python train.py --n_layer=13 --d_model=192 --n_head=12 --n_kv_head=4 --head_dim=32 --d_mlp=512 --vocab_size=2915 --activation="geglu" --norm="rmsnorm" --norm_place="peri" --norm_eps=1e-06 --positions="rope" --rope_base=10000.0 --rope_fraction=1.0 --qk_norm=false --attn_scale=0.177 --bias="none" --tie_embeddings=true --parallel_block=false --extras=["capped logits"] --init="uniform" --init_std_qkv=0.0279 --init_std_o=0.00547 --init_std_up=0.0279 --init_std_down=0.00547 --optimizer="soap_variant" --lr=0.00558 --beta1=0.95 --beta2=0.95 --weight_decay=0.0 --lr_head=0.00633 --grad_clip=1.0 --warmup_steps=200 --schedule="wsd" --decay_fraction=1.0 --decay_shape="linear" --final_lr_fraction=0.0 --batch_tokens=32768 --seq_len=256 --doc_mask=true --train_tokens=127200000 --steps=3882 --dataset="wikipedia_en"
Each number is 50 + 15 x the weight over its row's rms, rounded and kept within 0 to 99. Layers, rows and columns count from 0. The size before them is the row's rms in percent of the matrix's.

# layer 2 MLP up, 512x192, rms 0.181, rows 423-447, columns 96-191
097:53 51 65 35 49 49 42 88 51 70 48 84 67 46 53 25 44 36 56 59 51 40 48 53 44 51 53 77 21 31 25 65 44 43 57 88 65 42 38 27 65 45 53 78 36 67 52 64 43 20 52 48 31 45 41 32 51 37 47 49 31 66 51 52 52 63 52 47 63 30 84 78 67 31 46 55 52 66 51 42 45 44 41 45 44 38 26 55 45 62 74 71 61 53 55 61
094:43 59 56 42 32 39 86 67 69 68 47 49 50 62 52 82 68 60 66 32 37 38 47 50 63 71 60 30 35 56 25 24 82 30 52 60 69 77 37 49 59 46 22 41 58 48 44 35 32 44 53 58 47 48 52 62 17 23 56 43 18 45 56 73 55 35 39 38 64 47 42 34 68 28 31 81 41 48 42 54 45 48 45 76 53 42 37 59 38 64 40 44 51 32 42 33
101:38 54 54 32 47 25 40 39 04 81 63 56 54 48 35 44 47 35 28 52 68 67 74 31 36 36 54 66 49 58 52 61 56 56 34 25 40 53 41 66 63 79 40 50 48 49 49 44 38 53 48 68 67 38 45 67 43 29 38 44 74 41 35 46 48 54 35 42 39 48 56 55 46 32 53 44 46 45 56 33 27 57 41 69 43 35 66 48 58 54 48 49 59 48 37 57
089:66 47 19 59 29 69 41 57 56 46 58 33 64 71 43 63 47 69 69 62 49 30 61 73 61 65 33 60 50 25 54 48 49 42 62 46 54 23 34 39 32 56 30 68 70 56 52 37 39 47 50 58 34 25 49 46 67 61 74 41 47 36 45 55 51 42 29 44 52 44 59 36 51 57 25 41 25 44 40 15 59 52 57 69 35 52 58 58 43 26 23 50 63 60 50 62
095:25 47 64 20 80 43 72 45 20 50 42 51 39 65 41 50 67 67 25 67 42 27 57 34 23 70 31 45 43 78 61 52 39 31 48 40 34 54 39 70 20 51 53 65 59 61 36 55 56 55 43 59 67 44 52 75 45 68 48 29 71 57 10 41 48 57 32 46 46 42 61 42 49 07 42 58 64 52 41 45 49 54 35 24 36 58 49 74 50 49 56 60 56 20 58 44
105:68 70 48 69 54 66 93 72 38 78 60 54 65 42 67 48 37 75 46 40 47 75 44 55 50 58 55 71 66 15 61 47 48 48 53 27 41 54 59 48 30 58 55 61 76 81 69 49 52 64 39 37 61 67 59 37 39 63 42 46 42 62 27 54 31 40 40 76 41 34 20 26 55 48 55 46 52 53 37 66 54 51 51 40 56 32 66 35 39 62 47 52 75 57 49 68
097:52 70 23 50 29 38 43 52 57 67 42 25 38 73 55 48 73 63 69 72 48 45 42 34 76 58 52 65 36 66 27 34 22 40 57 60 53 33 26 62 44 52 57 53 24 65 57 54 47 36 35 53 47 30 76 66 29 41 21 35 59 42 85 61 46 31 54 51 52 45 69 67 38 61 43 52 35 63 28 26 60 67 30 30 38 45 68 45 36 27 82 19 47 44 75 53
105:55 31 10 55 51 58 39 55 39 34 79 50 66 45 46 47 43 32 77 54 75 38 42 47 29 64 52 67 61 51 52 43 34 46 70 54 71 77 69 67 31 63 60 32 73 72 58 68 42 58 56 59 82 40 45 23 67 31 57 26 46 63 44 39 73 46 31 19 47 34 62 54 49 44 29 43 50 15 60 43 69 39 75 65 54 70 47 51 40 38 86 19 61 38 39 53
097:57 43 38 55 34 61 51 15 44 61 55 55 53 37 63 46 48 72 26 53 64 40 32 56 70 79 46 57 36 35 62 58 56 26 25 73 30 78 22 45 41 53 40 63 17 63 75 62 68 70 43 24 34 42 40 52 37 53 46 72 59 56 63 20 48 44 66 55 57 72 50 48 56 04 66 66 77 75 51 44 43 48 33 53 35 53 61 25 40 64 45 35 52 63 45 64
092:53 71 36 46 23 53 59 68 52 62 68 28 60 38 63 45 71 36 35 44 56 37 74 61 53 48 60 63 64 23 22 69 19 52 35 55 51 35 41 12 51 38 46 68 50 50 35 55 68 42 73 49 52 71 20 47 62 23 41 58 47 67 49 66 50 66 57 59 48 52 44 36 37 27 41 49 36 55 47 49 47 47 09 45 50 37 28 46 36 42 54 45 53 81 61 55
092:48 41 23 67 48 30 63 73 27 30 41 87 48 49 35 68 58 53 35 48 63 69 39 62 45 77 60 76 59 21 60 46 52 66 44 55 24 44 45 63 52 13 20 43 19 49 27 56 65 43 44 69 42 67 42 15 46 64 49 27 38 58 57 44 69 36 62 38 48 47 73 40 59 54 58 60 35 36 70 75 47 22 28 42 31 51 31 28 51 61 39 50 54 37 58 48
110:71 38 47 61 61 59 46 27 28 62 62 39 59 31 60 54 44 60 00 63 42 37 54 48 47 48 60 54 35 45 67 37 58 67 41 17 25 41 66 56 50 61 39 17 50 46 42 28 24 73 18 47 39 44 61 63 76 44 44 61 52 48 43 61 57 50 61 79 62 90 54 66 52 80 55 29 24 49 55 66 51 41 43 48 54 74 66 68 44 19 86 40 59 45 50 60
097:54 42 22 59 63 68 67 49 37 68 47 50 35 41 38 41 29 33 58 54 51 79 49 72 51 55 45 69 30 66 44 32 53 50 50 52 67 44 53 41 54 50 33 43 56 35 58 31 44 64 37 57 52 41 41 69 60 47 43 80 64 46 64 58 28 53 57 60 41 59 49 74 45 56 72 42 00 54 43 45 50 43 24 54 39 49 51 44 76 50 53 83 57 62 36 36
093:49 30 50 51 71 39 74 79 38 60 49 40 66 49 59 72 48 42 66 28 73 54 32 51 51 25 80 60 52 57 37 57 72 39 49 33 56 53 58 46 59 50 56 40 30 79 45 75 22 41 69 61 60 58 27 87 41 56 73 43 47 51 26 36 46 77 31 39 43 29 46 27 37 47 76 58 73 54 73 53 64 39 83 66 39 32 39 48 72 45 36 81 45 56 56 42
095:39 36 82 35 43 65 31 58 48 64 63 41 50 65 60 40 36 61 30 52 61 62 57 36 61 47 75 50 48 44 36 43 77 41 35 23 37 46 67 39 63 60 33 73 62 36 55 47 52 11 51 62 41 49 45 58 33 62 30 54 49 36 56 68 34 39 56 44 47 46 67 68 35 67 59 52 38 06 44 56 69 54 56 57 44 73 45 43 48 42 51 34 52 58 47 35
107:25 53 61 48 62 53 46 40 66 51 50 45 33 85 75 25 40 31 78 66 37 63 62 25 69 57 43 59 58 41 64 45 35 22 73 60 39 35 43 70 62 31 46 47 61 18 39 59 44 69 35 53 32 56 36 38 36 60 52 62 52 30 78 51 44 56 76 59 42 74 42 99 57 40 34 07 58 61 51 64 36 29 20 45 67 48 55 67 55 52 61 48 49 71 62 57
095:39 60 47 33 36 59 59 77 56 14 55 47 39 52 59 58 52 55 63 86 36 52 45 50 63 67 56 49 43 62 54 65 44 44 10 45 38 59 67 37 33 34 47 47 20 44 33 14 54 38 60 28 37 59 51 56 50 56 58 35 75 87 24 21 44 50 47 54 56 55 42 66 51 55 34 69 87 43 51 45 28 60 56 12 47 33 37 71 54 59 36 61 74 50 39 46
099:48 40 55 46 32 47 74 34 57 48 56 79 29 59 26 58 61 48 39 57 57 46 56 79 41 26 56 51 49 31 51 31 55 53 67 90 59 43 42 44 38 67 41 38 38 43 55 53 52 50 59 45 79 40 44 27 39 80 46 41 49 61 56 35 29 53 30 39 79 58 60 77 41 36 43 49 57 30 41 64 53 44 44 34 88 33 43 53 16 33 42 40 41 34 44 29
098:54 72 56 49 53 30 21 32 67 56 47 36 60 41 57 52 40 70 54 58 71 60 55 37 52 42 68 58 73 70 67 35 62 49 60 60 62 46 50 34 56 29 54 32 40 74 51 41 66 54 63 57 65 52 61 49 61 20 48 62 66 47 31 33 57 60 57 26 20 61 92 55 61 48 31 59 49 49 51 86 52 80 31 51 45 53 47 63 46 37 38 19 67 74 84 68
103:32 57 54 51 35 28 47 16 53 79 48 50 62 61 42 38 49 25 36 42 51 68 75 21 35 62 59 43 42 58 54 62 46 30 30 61 51 35 33 65 55 45 62 37 66 69 55 68 51 51 59 51 31 28 61 43 53 47 48 52 91 48 64 73 08 59 53 50 67 36 61 50 48 31 48 56 68 58 62 57 59 67 66 67 63 71 50 40 32 67 54 37 59 58 34 46
098:61 54 47 49 29 87 48 65 56 36 56 82 63 51 40 42 58 46 80 53 60 25 78 73 50 44 55 60 64 56 51 53 41 51 45 54 50 49 21 39 35 82 41 45 51 57 55 49 59 76 49 57 43 61 61 70 07 37 55 56 67 59 53 41 61 57 32 55 54 32 16 43 72 54 35 27 46 64 35 24 37 75 51 71 60 55 30 35 53 35 81 74 62 47 21 67
100:34 78 72 29 38 19 37 17 25 42 25 73 29 38 43 14 82 32 40 29 37 49 54 48 50 75 52 57 43 59 44 67 45 32 49 68 60 42 72 50 61 59 27 41 61 54 59 46 60 38 55 35 28 54 64 39 51 32 64 63 16 52 28 63 32 53 35 57 53 64 63 29 52 60 41 51 58 67 30 42 55 53 12 40 57 54 66 46 38 49 80 60 48 20 68 36
091:34 53 63 51 65 47 47 69 64 71 61 54 53 46 50 54 45 91 53 48 37 83 96 45 77 75 60 43 40 38 40 61 64 34 63 36 43 26 39 43 47 85 38 27 55 41 63 43 91 66 64 52 58 45 32 32 51 69 39 74 57 41 48 45 43 65 69 49 53 56 35 53 17 48 39 51 54 50 21 45 43 23 69 54 47 59 49 51 38 37 42 45 39 69 46 66
093:34 30 50 50 39 51 60 63 42 39 32 34 54 79 79 56 46 31 39 38 40 55 79 59 43 60 73 22 63 54 43 35 61 54 58 66 73 77 30 57 41 51 61 31 32 46 19 52 38 41 65 52 68 36 35 69 67 51 33 55 57 44 33 18 68 51 38 50 68 52 69 61 43 64 40 44 39 31 70 40 38 18 34 37 58 39 67 69 54 23 50 37 44 34 68 54
094:38 68 58 58 54 40 47 25 26 30 67 66 48 47 27 48 67 29 62 37 68 57 38 22 61 70 48 52 56 68 69 35 74 32 41 39 46 58 61 84 35 50 57 65 53 43 32 34 58 46 39 48 20 50 38 38 47 24 74 50 41 62 59 55 34 91 38 20 56 53 30 64 49 67 80 71 51 62 57 60 49 25 48 41 37 23 58 69 79 52 33 60 52 59 50 59
# layer 2 MLP down (transposed), 512x192, rms 0.166, rows 423-446, columns 96-191
100:41 60 25 60 56 29 70 33 40 42 36 72 27 36 21 48 23 24 57 13 34 36 58 72 41 47 68 53 41 37 66 79 57 40 39 33 46 71 56 41 68 49 44 46 63 71 35 43 63 38 75 53 34 32 62 33 44 57 59 66 64 46 46 52 55 45 53 51 78 59 67 49 66 66 40 46 68 42 44 74 46 44 33 59 36 26 43 38 57 51 54 36 64 50 44 57
099:37 41 26 47 58 36 63 50 48 64 50 66 39 36 46 35 45 44 31 56 53 56 29 56 34 76 38 45 30 74 55 48 39 89 52 38 09 54 56 53 50 36 51 51 40 58 42 50 49 60 33 27 45 63 35 72 43 65 63 58 69 49 39 47 44 43 71 46 50 50 44 11 47 49 62 61 20 56 53 60 77 51 47 44 55 51 44 30 68 62 32 40 75 65 66 58
103:50 59 51 33 78 49 66 48 66 51 55 45 50 42 53 65 78 22 55 53 63 49 38 50 40 55 44 60 64 69 39 57 56 75 26 81 56 38 52 35 32 58 48 38 45 80 53 51 41 52 52 32 66 78 32 55 38 39 61 24 53 62 30 32 51 50 22 45 64 61 46 12 48 45 45 68 56 44 55 42 36 56 54 44 80 42 63 33 51 61 61 34 72 25 42 56
097:35 43 57 33 72 61 27 39 60 87 58 31 79 21 49 56 75 43 38 68 54 55 59 64 33 67 30 55 55 39 64 59 57 33 56 48 63 35 65 46 48 49 57 36 50 36 61 55 60 50 51 10 57 21 33 41 48 44 48 18 18 75 64 58 77 52 69 47 62 64 70 60 31 32 40 40 46 50 30 65 75 80 60 81 56 72 42 84 55 19 44 32 43 45 49 42
101:37 67 38 45 65 56 70 49 36 30 68 48 37 50 36 28 83 34 24 35 55 44 53 48 32 40 44 38 23 54 67 71 70 53 42 52 26 78 34 19 40 35 35 44 71 66 60 69 49 45 48 67 35 52 42 49 47 72 50 39 53 47 34 50 65 50 52 27 73 38 56 64 61 38 50 63 68 29 47 46 52 41 40 20 25 58 53 64 42 37 62 31 67 49 40 68
101:55 49 38 41 25 50 35 62 58 26 41 43 37 62 50 78 80 46 60 42 68 73 34 63 45 12 49 47 51 39 76 56 45 58 45 30 65 41 47 44 52 45 36 40 23 30 48 35 62 43 82 50 41 22 54 54 45 43 48 54 33 42 14 64 45 53 56 63 42 36 36 68 37 63 57 58 27 38 46 61 36 48 57 42 24 64 26 55 33 44 46 53 61 71 59 24
103:05 40 33 52 36 36 50 50 54 47 48 30 90 39 29 54 41 25 32 53 42 46 65 58 64 24 37 57 43 85 45 46 73 45 68 60 30 51 31 38 46 56 49 41 53 63 77 25 65 57 53 61 55 43 81 48 39 16 39 45 69 51 37 28 56 56 72 63 43 29 67 55 68 61 78 33 43 46 57 45 22 38 59 47 60 54 37 51 36 41 61 57 22 24 40 44
107:31 51 53 59 57 32 69 27 58 51 23 76 48 56 62 60 40 55 39 62 64 57 46 48 50 68 50 27 15 47 44 78 20 66 60 27 47 40 46 37 44 26 43 75 48 76 68 70 50 16 71 44 36 50 56 55 53 43 40 58 55 42 47 56 10 42 49 72 58 56 43 42 70 56 53 38 26 51 58 80 39 27 40 45 24 23 57 46 56 38 27 66 59 47 54 38
096:72 43 66 75 64 56 42 56 48 38 39 45 41 73 41 42 62 35 45 49 45 44 57 59 17 21 54 62 50 47 46 33 37 58 54 49 68 32 61 26 80 56 70 36 65 33 31 33 40 38 50 77 61 34 51 69 69 37 43 39 48 38 45 75 27 65 22 23 49 43 51 40 63 71 42 46 55 56 42 41 55 71 68 75 40 47 47 44 59 37 31 82 54 35 27 46
098:63 38 40 48 73 67 33 53 39 55 50 47 45 36 67 58 48 63 67 28 41 80 39 45 63 40 80 54 56 43 37 46 52 58 54 61 61 39 40 44 79 45 61 45 57 53 60 53 41 55 59 65 57 52 83 26 66 61 50 16 41 63 56 47 41 28 59 41 40 59 60 47 55 55 73 42 45 45 49 75 52 56 42 59 84 50 67 66 70 66 46 50 62 20 33 46
098:27 39 59 46 51 24 50 56 61 71 61 21 42 67 54 54 37 51 28 55 51 35 70 56 46 58 76 72 76 45 30 33 57 19 50 60 35 54 63 58 65 68 56 44 52 79 42 58 63 42 45 39 78 42 32 71 65 54 60 42 44 50 42 37 70 39 47 22 37 44 63 49 68 53 48 63 64 39 70 55 42 41 31 53 65 78 61 32 59 57 50 63 53 30 46 78
094:47 65 41 28 57 32 58 53 61 53 57 64 44 71 42 32 47 53 70 48 51 57 48 70 43 24 39 37 47 59 49 69 30 31 66 66 67 42 28 58 74 38 47 77 25 47 40 47 72 31 74 65 44 50 74 35 48 52 63 21 32 41 69 47 38 40 57 22 54 08 42 38 41 42 45 62 67 59 66 33 26 57 77 67 52 39 46 49 61 60 54 66 41 62 46 58
096:46 54 49 37 38 60 37 68 53 30 51 68 45 43 32 39 39 21 47 63 50 29 60 73 54 57 51 44 42 37 64 55 64 20 54 49 46 21 47 45 54 26 47 51 68 18 75 69 78 37 65 42 34 36 11 36 23 72 36 51 52 78 56 47 68 51 83 43 61 51 68 29 64 51 54 77 68 56 65 53 44 70 39 34 43 40 48 37 45 55 37 61 37 50 53 27
102:61 47 63 64 37 54 53 49 61 57 68 90 54 10 47 56 34 62 32 48 55 53 49 42 53 56 18 26 35 48 51 68 22 76 37 68 53 24 39 62 46 59 47 32 61 56 46 41 57 31 66 41 50 69 50 39 34 42 23 62 68 40 71 46 74 50 52 35 45 57 57 61 68 21 74 45 47 42 35 28 48 44 68 41 53 48 53 57 37 24 47 37 61 79 23 65
102:55 42 39 59 44 65 33 51 38 56 61 60 34 48 46 49 22 31 56 42 50 41 51 31 41 36 41 52 42 16 42 44 32 54 59 51 46 30 56 41 55 49 44 29 75 78 34 53 55 70 54 62 44 18 43 47 54 79 64 36 54 69 29 47 55 48 30 30 51 87 49 53 50 32 57 15 44 66 43 30 41 40 44 45 51 45 61 53 33 74 54 59 44 44 56 27
103:46 60 33 49 32 25 50 46 45 39 71 50 61 35 40 49 63 79 22 64 40 62 59 38 58 47 63 38 47 42 37 54 29 54 57 67 62 51 51 56 30 77 64 40 42 26 46 23 59 60 52 40 30 57 65 51 38 44 34 46 51 28 68 69 61 31 62 61 45 49 30 43 62 35 47 51 30 32 40 49 39 72 89 60 62 39 65 79 31 51 19 35 33 57 58 68
098:37 31 71 59 33 54 34 35 41 51 52 47 68 44 45 55 61 65 31 42 65 61 52 55 44 24 46 52 66 26 21 52 68 50 51 76 41 55 41 67 61 63 59 69 52 63 66 65 56 56 73 40 46 33 32 61 24 64 42 89 29 32 75 72 38 59 29 28 68 27 43 55 62 34 42 24 26 66 40 26 66 50 43 54 87 51 34 49 72 45 50 23 90 56 59 56
098:49 32 42 40 62 64 55 18 60 80 46 27 45 21 72 22 53 40 35 57 47 51 35 49 55 58 53 46 55 50 34 55 30 58 38 45 46 27 26 59 61 55 58 50 52 49 48 61 57 10 58 61 45 49 59 45 76 44 59 35 44 50 36 54 45 31 52 77 57 41 45 32 50 73 65 66 47 82 58 64 20 68 46 94 72 49 58 42 52 39 25 43 80 37 50 67
094:39 62 60 42 77 61 48 66 59 41 52 33 76 42 69 33 60 35 54 61 57 60 37 52 64 57 37 41 44 25 46 48 64 53 34 42 35 50 54 83 21 46 73 37 80 37 56 52 45 69 71 47 42 46 55 63 49 42 99 91 51 56 43 33 46 71 43 85 41 34 41 48 47 47 62 62 59 58 74 61 37 53 47 62 71 45 51 46 30 38 47 51 35 68 64 54
099:62 29 67 61 54 37 49 49 46 62 38 32 50 48 84 64 60 43 65 43 60 47 33 49 44 66 54 20 46 49 70 54 25 54 48 57 21 54 62 51 38 26 32 47 71 58 61 78 42 43 56 56 63 65 48 57 40 51 32 50 47 45 52 19 28 53 56 79 88 41 32 52 64 47 63 51 35 77 69 52 33 67 45 31 42 64 39 58 58 31 49 53 59 51 54 26
099:81 65 57 31 48 35 46 55 35 38 44 73 53 28 49 79 70 42 58 43 51 14 39 28 65 30 64 50 61 20 56 81 68 57 66 22 61 47 35 50 36 30 57 42 44 33 50 24 58 53 53 35 62 39 67 46 39 49 53 54 48 51 36 44 51 32 36 37 45 72 68 43 59 75 47 51 08 45 56 45 32 59 52 32 45 60 61 44 58 36 63 58 39 28 42 34
105:76 57 46 52 59 55 45 67 69 25 56 13 51 42 50 62 53 44 71 55 55 63 26 54 48 57 29 52 55 46 44 42 42 51 29 43 47 64 79 52 41 22 36 72 35 31 07 45 41 57 45 56 46 50 51 81 49 61 57 53 74 61 63 57 46 53 82 55 63 62 64 69 42 43 61 63 85 16 59 63 28 59 53 67 47 24 63 55 69 48 58 58 45 46 38 55
095:46 48 72 38 38 78 61 71 20 49 48 46 47 32 43 44 37 81 38 65 75 56 45 59 54 40 55 39 56 46 55 40 70 18 68 53 60 27 43 54 61 35 62 58 56 51 56 50 33 52 55 71 59 44 70 46 39 39 54 47 41 41 51 48 28 70 48 19 58 47 46 83 44 42 56 53 64 56 55 51 48 52 60 52 54 18 51 38 24 60 45 41 52 34 17 68
101:67 50 56 65 35 55 72 44 44 21 54 32 84 40 68 40 50 33 48 63 43 54 54 39 75 38 65 78 24 49 52 58 57 61 56 32 35 36 40 36 62 37 33 58 48 83 16 43 52 50 45 39 67 62 60 35 36 40 79 52 63 35 61 49 78 47 61 44 69 36 59 54 70 40 91 43 32 63 35 53 22 73 38 48 45 73 33 44 26 69 57 57 65 53 21 56
# layer 2 MLP gate, 512x192, rms 0.179, rows 424-447, columns 96-191
089:64 55 52 54 46 41 58 67 59 46 54 53 44 70 63 47 39 34 62 39 64 38 70 62 48 45 53 41 47 35 45 58 35 41 29 60 55 42 69 52 51 50 62 45 51 69 37 63 62 17 66 34 57 57 55 76 57 17 30 31 47 56 64 49 27 31 67 42 38 35 41 43 17 58 70 48 59 57 21 60 62 35 44 56 37 54 50 63 61 64 61 82 62 80 51 25
103:56 35 51 55 56 64 61 64 53 39 28 78 57 79 78 42 48 53 62 61 19 45 46 67 60 64 56 68 67 58 28 54 87 57 42 74 92 59 35 30 58 13 39 29 41 53 50 77 18 49 29 42 58 46 30 50 36 48 68 65 46 71 76 67 22 65 34 61 30 44 45 76 39 63 32 57 42 48 57 46 71 39 56 57 75 70 23 59 44 51 82 84 47 60 80 66
089:59 70 33 52 58 48 54 58 42 49 53 44 65 39 64 33 56 62 32 57 48 32 66 52 49 25 67 50 35 44 59 53 59 57 49 44 55 52 47 33 67 28 52 69 33 74 63 56 80 35 55 49 60 84 60 50 40 38 46 31 60 46 45 26 62 31 68 35 47 30 49 71 52 41 55 99 41 31 73 72 51 28 32 12 40 65 42 98 54 72 63 41 54 39 40 42
091:49 48 52 47 18 58 37 36 69 38 47 79 43 63 32 55 58 47 60 66 37 41 52 74 47 60 54 63 72 11 51 59 73 45 60 46 73 62 55 60 45 33 35 30 64 45 71 38 44 37 45 59 42 57 50 45 53 65 59 81 17 52 50 41 53 59 50 47 57 38 42 30 72 34 26 43 46 45 44 49 68 30 76 52 47 33 52 75 43 44 63 29 40 36 29 53
105:25 51 39 22 89 47 64 36 36 50 30 71 60 43 60 41 71 53 40 69 39 35 55 58 55 33 72 25 25 59 31 59 54 61 65 28 30 66 42 54 65 65 41 39 43 29 53 55 69 39 36 61 23 56 45 42 76 70 57 67 44 59 92 41 67 64 47 51 41 50 55 46 38 55 61 44 60 23 30 64 29 25 59 44 39 70 53 48 68 37 26 50 39 47 39 59
098:52 80 40 57 25 47 49 46 45 79 44 57 18 54 70 51 65 54 67 45 40 54 62 43 56 77 48 61 50 64 55 55 27 36 55 56 54 50 28 45 46 42 66 30 38 49 55 46 37 63 42 58 60 48 65 85 47 51 18 59 41 55 68 48 26 27 44 42 68 56 64 52 32 72 37 36 39 62 59 57 44 59 28 35 57 32 68 36 44 40 46 22 50 39 74 43
102:37 62 76 50 42 45 38 41 54 56 46 36 43 75 54 49 26 73 54 55 16 32 46 47 74 60 40 50 44 37 35 69 68 65 23 46 43 36 43 73 43 49 43 47 16 74 31 52 64 33 60 24 40 62 34 75 48 63 22 53 51 58 41 53 28 45 70 51 53 46 51 31 55 42 41 44 26 44 58 68 62 35 49 55 32 50 39 02 36 52 33 58 41 88 80 28
102:62 44 56 16 16 58 43 25 28 43 35 41 43 62 49 68 35 32 28 30 47 57 25 76 78 58 52 35 38 34 34 58 48 67 49 15 63 24 36 52 23 39 54 48 45 71 58 65 79 58 66 27 17 48 55 36 36 48 30 68 43 60 50 46 65 33 52 47 51 51 56 23 72 47 41 52 40 60 62 56 71 43 44 80 47 30 60 31 64 37 61 44 39 38 46 57
093:34 53 43 37 34 48 55 41 65 39 33 32 49 14 40 41 37 56 60 68 72 71 21 57 37 45 61 25 51 64 94 57 74 52 56 53 53 66 65 43 65 36 29 57 44 55 54 53 50 51 47 61 50 57 47 49 64 51 32 53 63 48 80 43 33 32 28 34 85 57 56 64 68 61 57 63 75 59 30 47 72 55 52 53 38 49 64 59 53 70 34 82 80 42 38 40
090:30 61 46 30 48 62 50 12 60 42 72 66 78 70 41 56 47 52 38 54 46 39 42 50 66 47 55 00 52 42 61 19 66 68 54 81 72 36 54 28 47 51 56 35 71 46 22 34 21 60 65 77 42 58 33 30 60 39 52 46 70 54 60 62 38 57 55 50 62 44 16 45 43 59 63 33 67 54 27 48 32 57 47 40 71 49 39 95 37 46 30 46 61 58 55 49
109:45 33 52 11 55 26 59 68 54 58 59 53 56 56 17 47 36 51 68 47 48 72 51 74 41 53 29 52 78 63 53 63 45 52 71 85 63 37 23 43 54 53 37 65 31 24 35 60 61 45 73 61 50 41 39 44 65 67 40 64 32 47 43 49 60 52 64 29 53 21 28 28 56 51 29 69 48 53 37 49 21 69 75 50 73 56 57 45 46 74 41 50 44 43 41 46
098:40 51 41 44 46 50 69 63 47 64 37 61 29 53 13 65 32 37 57 41 48 57 61 55 51 42 44 38 49 44 49 47 52 45 50 37 60 42 55 59 41 33 58 29 39 38 85 61 77 34 54 42 85 50 51 76 68 30 42 36 55 42 48 52 52 58 54 51 46 43 53 69 89 45 82 30 36 43 53 41 38 27 38 57 06 55 63 30 67 48 55 42 39 38 39 56
097:53 41 47 62 67 44 61 69 71 63 27 45 59 41 55 71 64 33 62 30 62 54 62 62 60 42 65 57 69 22 40 43 78 38 26 31 40 64 59 65 51 58 51 59 44 72 46 32 41 65 48 88 74 55 46 82 27 66 65 54 28 38 58 51 54 66 33 63 59 44 38 47 68 50 57 43 82 63 85 63 40 53 43 63 39 51 26 20 67 40 50 60 50 79 51 50
102:51 70 29 50 66 43 67 38 48 36 32 64 59 43 40 53 52 46 85 48 43 35 54 54 55 54 34 67 44 61 56 61 18 66 63 58 55 47 42 67 36 56 54 25 27 54 55 71 49 99 47 46 57 59 43 46 51 33 69 47 46 48 46 43 69 69 46 62 59 52 32 41 58 44 48 51 60 76 70 28 38 48 45 33 50 27 53 47 38 53 45 64 51 51 48 73
107:43 65 56 50 97 39 50 31 41 67 52 46 59 56 45 73 62 37 80 66 52 45 58 52 77 34 42 47 48 35 48 59 66 49 65 63 53 60 60 43 40 37 37 58 84 31 65 49 51 55 49 55 28 32 55 49 45 68 49 68 65 45 71 69 39 53 52 38 35 63 69 68 41 47 52 49 31 29 37 47 35 49 55 55 76 66 99 54 54 68 57 46 52 72 70 45
095:43 49 61 30 66 40 37 69 43 58 21 54 59 19 50 57 60 54 35 22 58 50 66 63 11 60 64 31 75 40 51 38 45 43 58 57 70 35 55 44 18 74 49 58 38 41 40 58 38 63 57 43 41 40 29 34 62 55 48 43 60 35 49 60 66 44 40 59 57 55 82 54 27 30 38 64 45 34 43 58 43 53 40 40 52 68 45 48 49 67 38 44 63 40 50 44
096:44 48 51 62 31 52 76 62 60 39 57 62 23 79 37 56 41 47 55 56 50 32 77 82 27 44 65 55 43 32 62 39 55 74 66 61 45 63 21 17 53 63 44 41 54 35 61 72 47 43 69 54 89 47 49 20 59 89 73 31 53 56 64 61 34 53 19 41 45 65 41 75 48 36 56 62 58 30 35 70 23 45 49 40 65 48 48 47 34 32 57 57 47 38 58 42
095:64 43 33 68 64 64 51 55 34 52 19 52 62 58 58 46 71 18 36 38 45 17 35 32 71 62 28 58 52 24 43 75 56 69 24 43 49 26 66 42 47 63 36 68 28 21 75 45 45 25 55 42 50 51 43 64 50 49 40 27 61 71 52 79 75 36 65 48 90 44 14 35 44 54 61 52 09 34 46 43 55 49 46 44 70 54 20 50 66 43 63 45 35 48 38 26
099:62 43 49 43 55 55 48 49 36 55 39 62 38 51 64 36 51 63 41 72 43 55 27 19 35 40 33 59 39 69 60 37 51 43 94 47 19 57 60 58 45 32 34 27 63 42 42 74 33 49 81 55 47 70 49 60 59 92 56 13 43 42 50 46 39 32 66 57 50 35 56 27 40 61 41 42 69 54 47 37 44 49 65 26 30 72 40 53 54 42 62 44 60 75 31 33
096:23 57 57 48 71 33 49 59 29 82 48 31 53 42 71 60 35 45 15 56 50 23 46 47 56 60 57 57 41 37 53 72 44 43 42 34 54 55 75 69 59 37 62 44 30 46 40 52 37 29 56 36 43 45 32 42 68 71 49 46 41 47 42 39 28 69 54 37 43 52 83 32 44 41 61 74 66 34 64 57 49 47 39 39 58 42 68 49 27 69 28 22 45 53 55 36
103:49 55 47 23 77 44 35 76 32 23 50 48 55 65 35 63 52 74 74 66 54 68 39 32 35 20 32 35 44 42 47 72 38 43 46 99 53 48 53 52 54 55 35 40 46 39 37 44 77 46 45 48 25 46 73 54 42 46 35 45 34 39 32 64 61 75 33 62 71 47 58 72 73 53 52 33 56 66 34 56 38 49 50 35 51 14 52 63 54 48 46 24 39 64 31 49
089:44 52 50 81 54 27 44 53 55 42 64 51 57 56 38 70 46 71 44 55 39 36 82 36 76 85 71 61 39 43 65 43 37 50 39 43 55 48 59 74 09 56 53 25 47 62 53 26 54 45 72 46 50 64 49 53 55 56 31 26 45 44 44 66 53 42 53 64 41 77 72 28 56 66 62 43 52 46 65 74 67 38 49 35 38 57 52 48 44 46 34 30 54 78 69 59
100:31 29 53 48 56 74 49 57 61 60 33 66 43 53 70 39 45 32 41 42 45 45 60 71 43 47 42 39 64 63 34 38 67 37 16 58 79 73 31 45 57 69 72 39 07 40 56 54 45 73 54 74 55 40 50 72 65 34 54 49 72 49 50 41 59 52 31 52 52 39 49 51 43 63 37 34 46 45 73 53 38 59 49 65 27 44 68 44 37 29 65 26 40 49 65 37
094:63 34 26 34 44 72 67 43 52 18 40 57 44 60 50 42 66 72 64 58 35 55 80 91 60 28 51 70 46 43 48 63 32 60 59 58 59 54 77 34 72 64 48 56 47 65 77 37 84 56 50 37 47 44 61 35 45 52 32 51 42 43 50 44 64 37 61 65 66 50 48 45 63 46 38 27 67 58 49 51 67 53 52 54 39 82 61 36 32 27 86 58 40 52 69 18